{
  "n_layer": 13,
  "d_model": 256,
  "n_head": 4,
  "n_kv_head": 4,
  "head_dim": 64,
  "d_mlp": 1024,
  "vocab_size": 11534,
  "activation": "gelu",
  "norm": "layernorm",
  "norm_place": "pre",
  "norm_eps": 1e-05,
  "positions": "rope",
  "rope_base": 10000.0,
  "rope_fraction": 0.25,
  "qk_norm": false,
  "attn_scale": 0.125,
  "bias": "all",
  "tie_embeddings": false,
  "parallel_block": true,
  "init": "uniform",
  "init_std_qkv": 0.0171,
  "init_std_o": 0.00336,
  "init_std_up": 0.0171,
  "init_std_down": 0.00336,
  "optimizer": "adam_variant",
  "lr": 0.0012,
  "beta1": 0.9,
  "beta2": 0.98,
  "weight_decay": 0.18,
  "lr_head": 0.0075,
  "warmup_steps": 430,
  "schedule": "wsd",
  "decay_fraction": 0.542,
  "decay_shape": "linear",
  "final_lr_fraction": 0.05,
  "batch_tokens": 65536,
  "seq_len": 512,
  "doc_mask": true,
  "train_tokens": 450000000,
  "steps": 6867,
  "dataset": "wikipedia_en"
}
Each number is 500 + 50 x the weight over its row's rms, rounded and kept within 0 to 999. Layers, rows and columns count from 0. Numbers have three digits each. The size before them is the row's rms in percent of the matrix's.

# down: layer 8 MLP down (transposed), 1024x256, rms 0.0531, rows 227-326, columns 192-255
# up: layer 8 MLP up, 1024x256, rms 0.053, rows 228-327, columns 192-255
down227 093:604581543484477501554457534537524401465542562424499412460478498534518490602648511487487530550494533463493495428349490486497442502519495433483544575468443469578502538430450481507495502527418518
up228 097:487530535481492496570451519580567535512595491537494523566533381470520498470412476536468465579537458616500397580435497590597479516597492516499451482569469440444452527519450562445464479481471532
down228 098:431522523591489444513467561479481579425500549484494469430433552562547454456560546462524588412466575452495501504593518449483526511449435463468537513426485481519460495502496493519497503527466495
up229 096:467509467570489575501463575467483472584488466450535465503479476598536518545565446469478352546580501452511560506435511570463573589447484467503469408486613495514537481514522478534450582475470480
down229 087:461477502532544489517465503548499566387467426585530540445532554450454510505473516525471502442488485541546514518491456517484462448572528461531533570452448492384519530467522560514465470582597452
up230 103:551595485551557484471497599523502499585371439507556430448499605429555483549543497507470541513445420564460515511516534413449479564393453517530499507461568473490487451545523562505546669501456459
down230 106:596459478437416524511460447455563475452561586449516532533432476468508502540458490546467459539574581475432450599405515524518533501525556456415452469442496484471437509438522506495554443491505613
up231 098:423519523478472591519430577528531547554551453519574501538497421489508506525466439516504536563564481518491505412457370484483438447503427456507467381430551461500366464597560559511558555555493596
down231 092:602491542574561422532519432524470483496507467512513513446469464555450512471491510465487495399504407453447482527514504537620533604499481513479512518526488531536561452405440483527407444443536484
up232 093:477452501485578541435560474474518440499561562570416472529547372501525601466422559460439503490410456512566466551482471512533498506516466572552436493468515449538458516554527578423417513509448504
down232 087:458570517528437489567561438544462507528496418458468498499414496451485485608514460492499483513447595490496514404529488445500408441500525497456537493569450457487508502535448504573565575455567526
up233 103:438530562492483485425465487508520627439495517479562519486553485474532439380523544518506427520493526433460425390421483533573446486547463469524484480467508483493510532539500537508460515494486445
down233 106:438419412462462420533615518527556496513438581560516509478571559494487404547531465468484484469582536562451546587525485500404594506500599492501453631487455499451539484483452514479451459537459533
up234 101:552469589535595537512476567541560530575524552503594509478440596437463473590551504557468457451480475518539514435475510543453454618628537467568514491536409490512475470556474510546508465514490527
down234 096:468495449447418449442421501500460465431477370448389511588525462570558439436480474481541481513506515502439541603506499482568567418417411631492540482456496536501480497469509464524505517424517510
up235 096:469441552469609538496442591478472587568480435505496510470506416478528605568528525537354500419598543438492464491475497409376542515450482493478494571519503472446436551453547547567505515509495562
down235 094:528530479576443536548526478487498399414489555569566526417502498546482410409514514469647508535518476653574481588479471510551451441507545454463481481500591488593521498529431535474427521492490490
up236 105:493483362503475434553523422439540424584495484587443570429559473513513539526472535443486558512449544479511546578567499533470532534455546552475406525489526506410409451492419479466545550524580521
down236 110:463478619598556576461505554553503537426460528469550480630489620476500505475504428477446471511536434513509436402428458471515412514591469528614568425477471523531531533512520466586448469551434515
up237 110:448451477510435553519518580542569424506413443474524601440512491473567527579530501511503518423522570533523537519452536460520454461451447571561464550448443485487414472491486457503430505502509498
down237 118:528547544530488526515479367456460520472666512529476455543488593517495506485522428497513558568465548554490462427620471528391499561556497387428494428531512497494546539583512473508517503618506558
up238 099:503448510494486468407479452581482490535484402452448558547473535495528577547554544500474464546492550474391551568462477450498598539458540479558468470443471502395537549506580448415501503494543539
down238 092:532496444540546579601552517402582474483525514540513479456497434556506413479465460483440457464523420544620404491516510530524448438552421501428576453465482500556457488513469547558524549538446428
up239 101:555543491483527578487491444446462561555463499531494482523482489531489495622446482564500514451522479535447509421533404470542465530482455515562486554455479576516469507569552430523525530486606601
down239 103:407430506523511437497483451575548480443561492488571450485511508406511474418472479406463462561546542474487492594505547628475488537572539526476500423540481471513483494461496597510437513463464444
up240 103:517490478497596503427519493499464465458481495581530461543573568493511446445514519535513468573564599496422446408546459484493442494525525522465485468453498514451540440481470574450468532514507498
down240 105:450449541467492521578493463555566468513511477391444508555485438552485524509471431488569513417459399440534475608564513549512513531521476473424534468500403500547397555600522502478539489459495542
up241 102:440522538557431557474435549513530518521471448554455490465568425440620555574483520453521436511527537491507529500487513520500546562533515500463399447488416509571468490463383485440571524499463521
down241 104:519440421483477384492664412451485526450529466537537488478471478540526447359472486534545559516541500507464371512494544505500381443489445418459554585554522508412528504459630517433544527439468459
up242 101:532478560496464518501363514466506556574482556476538514492452474517512509508500487441534550515581500514385525492571524529544513534442637518574540532522371509429406491480521470466497548511664547
down242 097:463554488533503488451589487548487478495462504479477553458506513451385438475509456578444461455482433476585407583473457519481555496467422506366391584484577431431514539527432571550497410543417407
up243 103:424673437472476434539472507480486574527462529506512405523519560509527455495488420537461474562445438527557423508513432541486455452551540489499501506425515405531520495516519577483536623517449520
down243 113:545429489402500539482539540524528544517442529589511454389491544450529515494535562473511591449493529500514488459430539496525513519447455474527544505590523514577562455465484488499457354478476465
up244 107:481450411410596496482434607475576496547535634578443458477471461548523540465454546475502491515557521459518463514487534430490484509487481403504550527466489449510454549542487573459533521553423445
down244 109:533490627478459489496524463516481532452516570492533463563593475500424483580521476477523506493417483489500506472511490564535540448572432515441505475542573499498442485447475493525569480568528509
up245 102:520452569612567509621469520524496586533505497459452502485490423515468525511430532478442568491500451439421415426521470638509431591491454511514510590383508499526526491529490526557543474455462468
down245 093:470507483443470504404503541469427514545509496512530573513497514506447443499519476535535465531514567585565616553463477360516556475485515508442513330574498503489488539482518490528506500560524544
up246 109:487517498483463553569481537506469539548453506500572492454575454464538527440533622518494547545477491508548545456475479530416568488391454525524450504549493496481519573458449476411466608542451512
down246 109:472551443563498492457438480532501474519533483496501492474444447459434561514557486448497510537487472457534441489593471572550481467554516487496483431542455566488414472513497560535450528493595540
up247 093:462475611482581447572506417511493535559506492436486514475447544624550528507567528486448491511511551458465485567467451488416427493502455473434553500509493407343495595548535494414542522518486532
down247 083:564525424530489557433460543487500480460464482528544433537559464371523515482483449472506483515526431554472493482498492509592494492525507512597505449457509554583491415427483547591456452514479518
up248 097:513544488444509564468375538557438461462362467499580532477454516470511499377435616516435506492515556533473524541543505533507482545381433515506508462490553503475550414506497597473488460515519404
down248 099:512499512511420461510646465464553543574530547508548506532550564562496495516504424497595529482569500439499412434503478501512468544513551518438539468586397509533526572554444369451540508477477564
up249 099:390462525515528554501379533535539509578522407526574467560540551545549582549419508549482609512463454466477459501490555556472396435489440481453426417451493456520417512488473500485451591467494536
down249 097:507544531474520473506479483475532543514510553443412538479531487429456453509501438463582432480470532477520535495523511466510597539463496554496487541653420580449550490479527453542511357542421490
up250 093:440376531495543492480550513468510548589429414530439578480516464593501512582451544470501500482570442522537493502411447515562429420460473480439518555401506463627541455482446520446591496504447561
down250 087:463535503529473517489499429552470485504559509501520470509460552455448523455474361497482464526508482434440479473547485433435590594528489592598406471571525435437472493588518491474446497524499485
up251 101:432494473463437443428494544448416582506424503458546524490562463516517553434542593555505437495562589552498538445494440475501481524541474500451491447544403423470545484504547501503546524604514467
down251 102:567536532518595507487494447489424395440516462492465545516516503497503452525500447504466480451453497502432499553518537509488507562427457529567468537439517502483481548547442500476541479487469534
up252 104:553468518523562411446462532457481494491457508582544488401616474566537485527521552526502628503478533561490502581449483450466474484539516441521615616499491444535445540436453562467418654441444506
down252 107:569480493469531502497639487498550426521528420362488485527456612423561458425469375438516463475459376464528495575528468611448587479523483526490367467450549499576504452491556521438445498536484413
up253 096:451497619494522578474538578492563530440407489597566569583479473435424512470485559531452424530483425537464474576452519484518587556491462433554510404548455529512480461505551541513504494498429516
down253 092:499510458486491451617518519432523449518615562385454488424519511591541479502583498526528530514475591419527479373537496508502459387487523568535533559500472510479519585504385470455495421501525478
up254 102:555554496565466481446467533489489465512466586536507561511434445490478509525444469516473561515606474550568556587445492522499451503503519549525497552512490455495403537495517587501466604561521495
down254 111:505513437433531592570493429507534538483544492503497491463551485524533479497550503528528457466422527539423523369550511513585564516506555509444469464465440546498581534536397315484534517457489538
up255 095:468564488544517525439527539525450472566508488494442439480519540557590520569477419541429517523511525493471551531490431509456472469516391555500459541480474460474491541509452516524441425425486480
down255 094:500492446530522612566550519376533506428509515528579503582477441466444482433497516460603504484505519445607480549572539444598535551494539500439498371438494526532521531453499517523550507521551551
up256 100:504559500499468552450469397578552555446482445622536519515581544491496519475440536512586507514452502557508440530418449424489464520567537511529541534483514478502465501490510521510491550497493509
down256 099:501513527493483468498458528438458409527459515481500543517492427504564466499504590490495459443523585484480459513489566468572505481488410468455510521524541451536492439548505516493535432445408510
up257 098:408463463507415528509407576545505469505424427460523423526442492458611561410478582434503440493531530467569470583453556572508500562427441485437539497527603461503508597485502587493398518555465472
down257 099:555588556481603389520550469442496525489583493507455530576521535467413459575513482562510600514467479556435458415603434454482487414561552467515433570516407537580455469444496402453542413495538531
up258 100:480544477561499412573382399471513485452471473489509496521593516535510532547534433572510608472530486507453513532509468615508551539575433437473564474520487461509495532516576542503573475471468571
down258 085:494472523460507604419574607480458565526553527485473467481449502493480451473451500470491468525503510537527472524470517408544456499434513543467487537525509469467506431458473480520504499562488449
up259 101:555480423615496524575534498551496474500478565577557562521510540478430493586514481472499484541545544454450522539404475468494499596540558443469582500519462470442425502541500484405426565440621503
down259 096:582504606466559470499458540487487503538567463492492530525442478598583538432485427515604484504539493527578503483571524527512505388482499616514433553426557458482448486454521517424469464544451519
up260 102:465541560469602529523486536519527432480545471526436494398513432515557526461454626480521487484414510514485404468423466469510506561521396518491577513466448506537487453595463531538412532439498543
down260 090:544448459566431467480501453472519575512492515506551513509497579500475470520481418494486545503512457549509590532572490524474478500508557523493418431558532512492440513475518521447624501547496474
up261 099:537561423508445576519519589457457523531523455464497465412491594567502477512511549535458439519487441379446537500523458530471581528454547563521448523553352586540523495509467514430435470518472454
down261 099:521526487502533400423422516485510439534446499567472501498496398499504510493443407526533609506511593557525452506514454426550470471600441430506571474498508465430517489473542544510534479476573558
up262 107:536566461419442525473461508422585517484506477558498578610558552449546486567454468421495392509455467535571470444548560504383552549509524478519506493526483457514496451508564447466523519411536444
down262 114:482570508517573502465546627437432479533588580536422467496452506516373462517461444575492516514481548509451412457496456481568507568402534537549505514430567478488391575565477434489548423535495570
up263 103:508576494487458581474455518506458459546489528435618557445505469560510435544462521521494495442460413441440503516459410514477529512389535460544476446477487508564407454474541474451483533472559449
down263 096:424538489512511426495528463556523569455478492452475424542474524492589544413478468462517456503452599514516458493557566511561424518476497506524510593515530496406583495501525453535498488544463519
up264 095:494477612535419450446445546494480604530463507542413522419514466456552494484443528586397520511492503509483399499529538578474493505429542511517589562500458514456447516460541446524450515449423542
down264 097:466455467458515541458617511506487460601444418472574503571496551546406518524508474388579403449454472466525583442564464545482502492596606459473549474426520423544529509490489608502501560520578438
up265 100:469557486529500395434474528518525584528410526568467533542582505541448460432448529525472469550500482575429461521444478471439508504525527543471480537529472440444522565509553395537569488507472397
down265 099:543444586571572497536486467453464492510566498510497504504408534406538481540495507523423504459450498597574507460553513563484472458481512490612456507439490441515473517485579539553463513452595568
up266 104:435550546500488421492513607526549581563487509522510520513411557380489507479433471531493502548470536593517477486580484562370560512559571436560518412483468446516489500489509495393446524452495459
down266 108:522510539482497494547455478483516494447495536503492464517520454498556525528502506525500507461537498488452511511481562442620495416476537612448484467545536548501643569588479514549453488525451470
up267 100:481519580574449488481461560451509558516570471487456549494477387521511489482506529493453521492622531582458476524463486529481548508575549491459566438508498447525534530525482526445468483512437545
down267 090:481417476461562482559533512549507453517510525435518503497475532530541521522525474568478493490440498431494462514476440435512522493457470488532496574441504520411425572439557476492521549456582481
up268 093:536503541587600552495494560390542555485497486544441524527458481423527489514476494608467477589541491500467500534432481532456506490551474534484427569516467487491379540501485422428589469440377551
down268 093:483493431440445498496535486602447517503414526465496443555516546475460527536458539370614542493517536523554450531539474517499521527462496468433559466397479590532611456464434514434436529555446437
up269 104:401429472518451466571492540540524553460467492504547478488490433478591470468564567591488477530536449455540512483460507466462445465424501456441459514455491483491415465509444517499483506514557545
down269 108:504551518479487495482469549466556608532393388518461461546584512519404583595518485459522439422509501528473483445552517530489552552494463549497429518529471512534608492472438482488525512495467450
up270 098:479457481542521514571558440549493506571588526506493552588469498496580503510465493454383421484445575494533458528455493493549500492517550550436492451447529488465510562572467466532505506428485533
down270 089:532537541505490482421506575453517541467520436493550427406569531544462508496534490559587501483527409487525520476463425574458484547481494435524508567515513524494479484430520535519486418523516481
up271 097:430508574515495533499448580560498572566515457523520516561594417467531578535499527432423514550524515408457383484520554551477471521508493543534459412472493484474489416490504444536445551472563523
down271 096:539509511513513467536522490455542478477429431439458457505458521449384472452533521533598488488486472549570556495534431473558535489532415491583566541528522448486450511504492484498502491516489520
up272 099:496441562508499569409383543476585613575479564440524580443433524514529457558476551456492474545431449565510511550493519544498619498542419519511392513549489470503471454436497496498498462510383534
down272 099:477468462496502456617582442454547467552520429605530511610521400418456435420493450570618527524516584414479464521503524448497389466495531543418587513434460496495541611535484552407455479415490460
up273 105:456524551513509552430471591393522509570396575590507518443537492508478509469459528583538587513527482607432520517492430446393538502461494491598499458522445483431418489532512585499497566508546479
down273 106:491403510411587460584511430499476437500485444432559485449551511470445421610549543492520450410506526492544535474512526483637511540561450475482590521482517412568553444573485398435527423555557532
up274 106:514545545496433510493553565476463582471483399528520490482436558517513460487534531561480668476517535474442543647501525525499554507491507523519495521478568464528498584482528496525525592516459462
down274 109:443502432486518455512495519527424574458454512544541481516544440488547466498606532424486530494539507589588489364555459535506480652473434458450535455454491435474497518478465513530466608527474514
up275 105:536609494449486472497630582449592490506534522447466548489506407489535447472518437456458519465516502424521493485512495546479508463455565515580523434539425501536551519490543518441529532519455500
down275 096:495447497552577511495382433506433481497418436558506418511482563491533587529484637597541506480487427528454511543593487502530513546577452432453492549449522497458397513580533434569515489450478498
up276 100:463473550514440496528516520554420545498535493538613386415479459492574542589421546505469399577432537523408524470481529515481403563574495451587598489558590441435477530476575473429525476534462521
down276 100:451509450494516534474470469465476423514434461448436522565461558509495407366541543479554547440482466532500542580494510537491553511418544455442433557605465517553519503452490529593610523487484473
up277 107:517566542555526527464546507405463534542507570518446524498520507416457465545524457517501548512498539521598460525410496447479541484532558509530439521422433544474546532484488596526504461494416449
down277 111:485507544488558397531576488520571479576530507415448444534499498539447463590524483610486508413480558499444461461489503529533448474538412553557554477500452511546533571468518487385544488456547529
up278 094:561513489527556578423569451397491462456556567477428475530498584544517526599596416570412565518493548558413485562467535484384526463541514501525576549522500473469503568498529482483492548494453495
down278 091:459519524501522423502451517557528521563505383480576490486500456534473497412376602397522434526535468517514521531531387542582414474457541470515433492508563476535412543410536516515525428600578516
up279 102:546535511631565474530398470500439503470403479564462524531542472497535486563431468437455584440474526489449569562524417464501433517469477606517473546524388413440434455512523473445554510403519533
down279 089:515482450407433498572554529508593526527533465460468483518385530501473466407487527579590469610513491568462472514515656523517529441550479448533504540365494560543490548594503488521503486602481441
up280 101:443519453519455569487517461513532469490433505519518455457567428482472531557514530550529518521381505517472497555542502572514535496507469570502551494456478555434560590485507483466434477534467435
down280 098:563524540536491467540430469402453471413619487504438537511524599488533544492523489457496563593595461450491444460407464425422543536465574455502449464533460495454493437545484485477583500453490569
up281 098:435440431468617513472542501535512543573413478496513476408575613518572560593505500539523473489502507505553504474524494535426516431530451458506501461406463463435509476486522473462580522395484492
down281 095:518509521532426483520481494509503532477542517494513462585410398499462491474475601524461547499497407485510497520502506440528449546543538527476497509504538506520516520470401593574420525487481452
up282 097:570470434541506513502346619482446586493531566604495520465450534484542477532512522496458605430450452495549545481493402562578519430542468523583436488431420437489422558453502475477486590608478481
down282 095:475445525479506551488511452543516435509499520532559483583522460453449481479467462525508527528539466521527493520519500487410503527461496463511531570553575590527552460588501460450494393461479403
up283 101:534482489581458565491447533539495462566525559588520565442513486514512445484530475471459542564424519476490567507544494452425461545564587592565518481484378488475520545536534500490402485536464474
down283 108:510525554486462390528540444478534481481495474399535421543511445409512508539486523524448522559527498567491526499498509496550524446478515532511391581508530458573533491517561465521505511516539538
up284 096:515461565545575461633461589478598478562518464508590467503475521441478477499518405502425496533532416472485461507469459616427385494528509523472458444516413444424437513433515562496559538501481534
down284 081:467524476523437504346544506568506538547502522444399522466507474541449521496523570468617479482543574508478499519530543509599583531501443428429551449491531574563600531488474421511431503514474444
up285 092:451575458525483457495485496423519518534456508474497536472501489422606450445458463609481442481606513605479504453549484539562541557477517451410424541489556482432548529511555563409503493525558452
down285 092:552504553476484529529523473530507469524551528499441461468517458479440510523486603421532554532420545412584488524523489433473413413536450535477503462535488509583488488565355513510505456473499531
up286 102:441521557598431598494492634441515488533567531510591445505483466445534488482576536525501529487485543532576415545468477483483437495477519439466532533519526545485539544478518520496493584555399492
down286 123:464489443506470507524537474467564499475519501499484444464444463470495511456526447458428474604579530502576508467448474546425450517503624559440482517448537468556583527463463485455515447551541457
up287 095:408520557498496476509432521502497478437444471471496521487578585480537495477496442536456473468496542428483550522528467592441481492519577479511615506485477408427430510479525538525557514558510558
down287 097:606552479455509489464617440528536548594460577489556416506453392480509462452531504504545552581520562578537474515403572423524478487394437518533448525456470487509587599504417512599439507465546469
up288 093:461486544556505502552505434529498543591503564449439433490499487551502475457383516483532530466485499548456542528402435592478513513541543494531500499498419531521543552482403548531598572504499550
down288 092:521537401469466518446476529482504459443459498521561576465485518486472486610612441419455491472494616539497482414574558442474438469460447482516521532503552479430486439529565456414419517530510474
up289 093:549464548501502628549480440554514486541514470520513517399613472506612451541422588511479520550492493474415440520481462469472481524526495414445507435527417552460474506505503538524403536551508458
down289 095:572511380457477477406530503473459471438515520568589505482480595499447521424468474410444492511483551563507556538410585511498439575489505544602562583542579373535450556480459571370455518489482503
up290 095:417400526444511511467444543460454479487537498483482524471464401537551468362517498506477471436523499557439493569464447519513487495517423533515435498425470474542490504508449511549546552462420475
down290 097:579614491511403514499440449500491546469502542484490521557478501479457470606507497460485454478426470558486548437505579529491490488485523428499564492530548491431452501490449423531524507537619586
up291 105:501561557562499478435527479530447564523576475440523474572479452416492464573525448591500555507546562519510535527432473580528504521534417494493529465492444515498402503506511504496506457488488444
down291 103:423450460445446455488557512459522487439514551489534402529498533637504502504467513439446436508505527503485439515530532458382525550592487494543466490460505484501592456455502508498527538468432438
up292 098:479623494512504462564455452518494522497565528461510461445471546508436500357443509545518481481485474532479448406519444590518422491539513473549552475507432469543509488514405445559514488455479466
down292 091:517389501424453560491496512536471581571497460484462525585525507444562507673498461500408505422471475468509561605411594366503436490503559510470483529465460473429410496464570622423546548458548500
up293 111:443556517454518489503440441421605479464398481574496493426592485538460526477446407424506541498476496553507496583492484555433452439491469460524489585506421498526469545486494503503479514561448484
down293 118:544522504547519516489501478458459577482513474587451414496447472572534451557503478468533528425512463465545483414556505534525451555540544487505456590479497418538487588559410501550489503508529539
up294 099:477483447523548502484438443545471457483492512547620482478602513515524442541539487546515608472455480474501406424512467542524330411419435545500515531494530484528409477599440455479482461539507450
down294 098:543431541515517532455488536507545568517520435557478527536484548490523485496489498450443456431466489499518539609492496487458589580583536486461510499512429489498484625559466528586421546388434510
up295 100:538521547517508402493488476520491497457365478449429466447531492425599530507604563466521474514450420499540520448457473523426497506494450408661525484483472523531472533534452544434472510520512551
down295 104:510450550489478501411545461479574574440533463556514573518524499595422516481532441582508545437587553465525451590499482480485537456541475632423543517475505497455540549522553508471481513495493506
up296 092:449469423540480505482514479541487479551523424527567469458571504502544474513500495520450589546485503457478501572463453541466530523538490518511568429452590533556503461444505494508517509517559503
down296 091:539525565490587448554493457437516557397440538463536449542507451526450472541561497445492432469549491546497515435457496414494488542478545468560515507604522510442525524648471488483474569534540510
up297 099:532447581501481514472496540432518468422500458491589541470645492576605447448427530484417530539498485428476522388442561552491505557497406501538451406549517485460493539516576563464383468548568485
down297 104:440556507392518437381475544557468518543524551531532459456437465450454551504471527508504581472501517588503474477502514528509510507527467475434562550508549470582493469499478465470642503514419492
up298 101:488534591477538548515530546483458485577447544489506448516530508607470484544495481440510518490602461452460564514646401454460485548453462541561451584454522367505420489474467427533551501498426525
down298 096:486368459524535499493535471471540487444472458495492459451507524477598448483486487546446481462455459610519489528388594575514394399559493482595486455600542494489604579550585557466504493458562501
up299 098:414503477493508419463563554490390486495512498515505587544514505435544593452475474591504465412483530551597437510473487460545512476539488466472534496489568489456438515526464511496550569432509463
down299 096:531457498517554529529502522551514520548481502431497430459503467532479410520613469423502474526472519477508519531523399557437500532443465516475469447498486563592581514460571546532412481579452465
up300 095:473590543503502486513482497336575539519404536603526447507508457525503510453529550604478494516550529463531461461483527567444469402584456439592508468479504427442514450502555510454588429462395589
down300 095:480479528530490471531494458578507525615544475485458419524456597450431396521475466441519504513497588516430492514506491473514574681501527514443520526450435533550513504434504494543437519473428466
up301 097:496482463583473512383490511451541432460458509452572499606362581431528467579484488488505574552528532536534457427535547579464545571431504470579480453428474428484522464504487560424454476573517535
down301 095:494459514445534504594481429540496464624507519490457534391642425542500513465529482566460419468536438524474533593461418557521453473534438515411495549561497506449460520621507434523530552443471493
up302 105:489476441570546507448518520465398438513507420584540446524561475497555611600473491522415564532469449477477498544449511500441513507553608449497460477462509477496517517524445624552400615524504580
down302 105:477463538477410477451537503444515556570459509405539539468458515495557526429516421464554552512574578452534467498486548433434524466518443488496493524505467551460552567429615424524619494407428409
up303 099:486509470522526516455473579519389507524435513443455498532529562462470510556519530486470504519508531514497550527431474530522470569373394541515459454510569547567458558588465428559481476447493522
down303 093:595508564486521544527542478530555523505536569536564559440426446468542467440517521541434527530461479505465471516558475430476529456539535446532567576477538468400529460469494619484426479568505527
up304 099:502561459526421560477462486557510579483458503592515434550476552554546544606575525490480530506463494504453490414517542539483492447583519489448473487451562537593585456501482431498575493535411468
down304 103:527473451496517414496513540480437498531465536578489494459434439520496522502473470479435455523599539516504552630476614466490455574521542423444492500470478465506438470515535574514535455399481592
up305 097:467545586548518520531568551488475649520483506520589543541500526548540523432516492446456548576551562463377432489531475576546504527528535467466584509487559493418514465457475524463551423500552485
down305 092:532474455493447502418479472471553381521450454477378470511549491497504549565509444567556446409472478546580581542526529499406537440542452549501523403484500476551478509617588508524477568483487534
up306 093:472415559458474514490465480502473410555577502501454502563529471556518498555515446470573434521433493499524518507465477581517522444584443506471582453471546493510502507400522586432406555447497516
down306 089:557518418545530511584520511460531624523472590512551543431415526499494475411544551479391527439504436628501480488522525479500484505419501491564423516474548521488524486629430443561464448581507573
up307 103:459567460490458460556564486500486509499489481613468496499510518487490542506522509490445451488436567505617419572486522490439536496540509540434441467516551423561573525500540532548504533536327484
down307 093:476503509541492461439491534536532518475461591420529468536532464534538451390496561529532525539609363493412592427493535481502524530518459455597518516541457546495392515478483503448487471445632503
up308 095:443549489428613491401488528404504548511521465481450508403557494441529498451541553497540497464436564529430389477490445471471552541497448505463567518505460582450528440502521442547464471486533490
down308 078:569461543609396486578460495537499485457471526495523454533445516568438448494434478461502489488467445511542585565533597517502494519528530542543450464489486461564401511524431579464520519503489549
up309 089:514472435431477486535538465515475478504484579500529578512496463411497534536427590455518570502466496562518498510496500489521590563506533494472361451397493524509507499546445434375540424456466519
down309 087:472520543540493460477531524490466506530424493549468474547527449548542385472520427519387468436580435439514554510538453563443416465462487491517624565606443431493520563395519500523520528553500484
up310 103:482557409501454487521436538507472512458462544511502587325560445543528508523552583518462545457445499584609533629485494506507427480495545452498511562538516541579544528520426603548550551493468508
down310 109:543485422535475555487427522437527516529455466391555489549487502462558494492511500513516461568503557508467536441562476594513567481491473470410407505445499417491489494475445431510510505529457535
up311 101:411516467528425509447529437514513585420469522502577437578522586462523433546464412646458490473455500473460506502576493471517568555553539478494569503537631514403575592525520533490512494483586510
down311 091:617514475538483438587494521475508416500583517469444493385504464584457529518441469500448487485554518472535557502450473487412428429512413537497500535377451524570466359471466458513529515517438481
up312 102:536525537471525418520536479516528502490450608395427577522490430536463431528477487597502501499465491484615516481503489495524500466551484568591436509390459553538443559481615476599427455454488494
down312 106:547451487541568579457487446544493461444541420574528449425556504533555561485444485481515457507615486437468483574536523542580472532511481450410585490524421493441526465476405534467609449409507547
up313 095:418544492569469610452501571510487478537414470471492441493620494536543488439558568583442495494567527527595581533474491602530436546456553503504420437493610465552536528505479504405533567499452468
down313 094:563488455460532439566440441533509539514581534546503541474437527427541517513447516443448503576475455498480478511561513540479562529535493438460570531544437483410469446520487570589446499563538540
up314 105:497499446566461514573491471543615509622549461628608527411492475484583523454470580467498514493497479487529435437452464484398540480582535500459448475465559431546506557460490461463398509439407416
down314 101:434490506496432438436453565542484489439478541530576472394551496612455481455472542596530419476603414512439584611505543471533582460447516513558477532636615419430455470515465517528506462533547499
up315 099:541524534520446483505441442509575526530567477568415598411552450445496436496526481511471627498392557524475511514461521554453481474463478625575456462601501449526536485562560439462481407484541527
down315 101:453459479486572658519547509444436504509532474495548478611414497507530563573501528480458423487564482482471557494543457512524564490478543376413505607500482530477444436421461480477539602468468476
up316 104:480509426493386464442437549479483613490451512563566445491609594487535502498499536579462546541396487497513456459458487586464601521469520411485549547517519480460473521434537495472451516600481486
down316 117:509527432380517506479432487436494523437415522436464503504524577425513560458515533504516534435517487560469540459403509444436480518500524547556528574498560489479505535489482491586456562462477452
up317 100:532500487475529567522507485527511557507342401568480460510611531630582584482482586473476528436511572533542452484546453473529449552484446410524507501455488485489520495394465528467488420446517498
down317 093:506560558478548515448537427528532480547652514498557560428363509420599413589540460519430460487551534407515520545391489478413455413514576531476463429593485495485441566613551470489547496508521490
up318 103:523462518513542493513485489559582503481517605515503442480495498422490545481468527455491535430515492572587494562558580471482501503481541545423521498508492489445423530579399434512468498491454436
down318 096:510533441515474493468532512423458542486506443484588536572496445622507355522508499521536493525558544470447505428386438472537497597435498490468512506488480498532506457483531529543551409503491424
up319 097:564531527499505442500477500374551492479482559601530599355578531586491471512462499526387515440466472540542454536379494471384420505538523467529509530449470488451521519559519531539487436478435478
down319 103:458508375494467566540478500550534523395441499494489487572558475478465557411542592538536527549579522452527553452545465501433574511435480470442549398556496505549519504569466491469542536542517503
up320 103:441573558459535540515407456442441527473507433508423468490515524507545531564412479505502488455418576538437516408497504636529527507499355571551508521523519490469486513601452430566469430573485515
down320 106:524430484588535523521570577547531458496539463433550441454473437482501590455461565478521565551537472444550466487435581455477482513465512576484516448456560511557451424495414540477474548380523569
up321 098:561526459563474629517453508624502486485541466554546479437482505526560562478482568516534445505474553519458525515537484593419457515457495466478560469548501474493506538530486522465562604450517505
down321 103:419515457553570406507580464347480508541487533499441515527427502523420493447482427483474531498505469478468539544462524477451527437560501535493424499424537581473427476363525438533575508521486557
up322 099:413475547537457408512486463486530518578416504583530496524457441489548531597439560584432500506502510447530532436466534516456583496459490457501429610477479495392502497520591502473545499404500428
down322 097:552509428433496509420487532554465461460534561436515558465543529413513553466442532439468532516409508525484507500513418499511429536505478546479502471503496534622531503508457484540437532488468522
up323 095:436575638512548489464579553491522606582442472493519552451495468478506521429483578547439423492488497503401482525485365577580451442499517554484430532516512429423520472539402585468455522443493506
down323 092:562478465479443496481467494469499446485420493437478514442472484492508462485583472477469559568528604505520540468490572480385455611471470503499555473456521594539523522471614564542503458538509439
up324 095:442499536505476538495529567511550448523485475566505401435487438461579551607463418430436522560526578585531477527511480517424480513518637596513499467468424413425487474399609450357444483502539477
down324 094:573530504466500494519452495450520579434520604521455490502531567471560493506473575520492484487456380423513546497548536527506520461423483300473512533425556530529522488531412553484502559516461493
up325 099:532504384531380477498440517577588488476436458515562507556550461549562473611501440591498490530585552466466478576483484423479479491443446448436452409458491435472462478512528514440480548435536513
down325 095:553489553481535520523538465348489469526571533508420500439470498435438564456459497493478546534510479516495517515619496509509506514595487585489498559608558537581537493522455450516560504507496512
up326 103:507623548490501459616477454402490503496424523473434458426451459521473501481538471503476580430507467556494540447493499501436549447486645553511501514479560510589476499455541573478592477428523527
down326 103:493516476562501525508504557599496513492532490557473511391503481533473512521458535433476541488516471545462504383498501492446433413534459530527557459511505495379465512575487546465536529524539497
up327 109:510527506548381400461481589477527551510476466523501473458503444508486548525471493564491530518415448479548584574581487499524527490546579470557468493452531497490448549460567481520508499541470483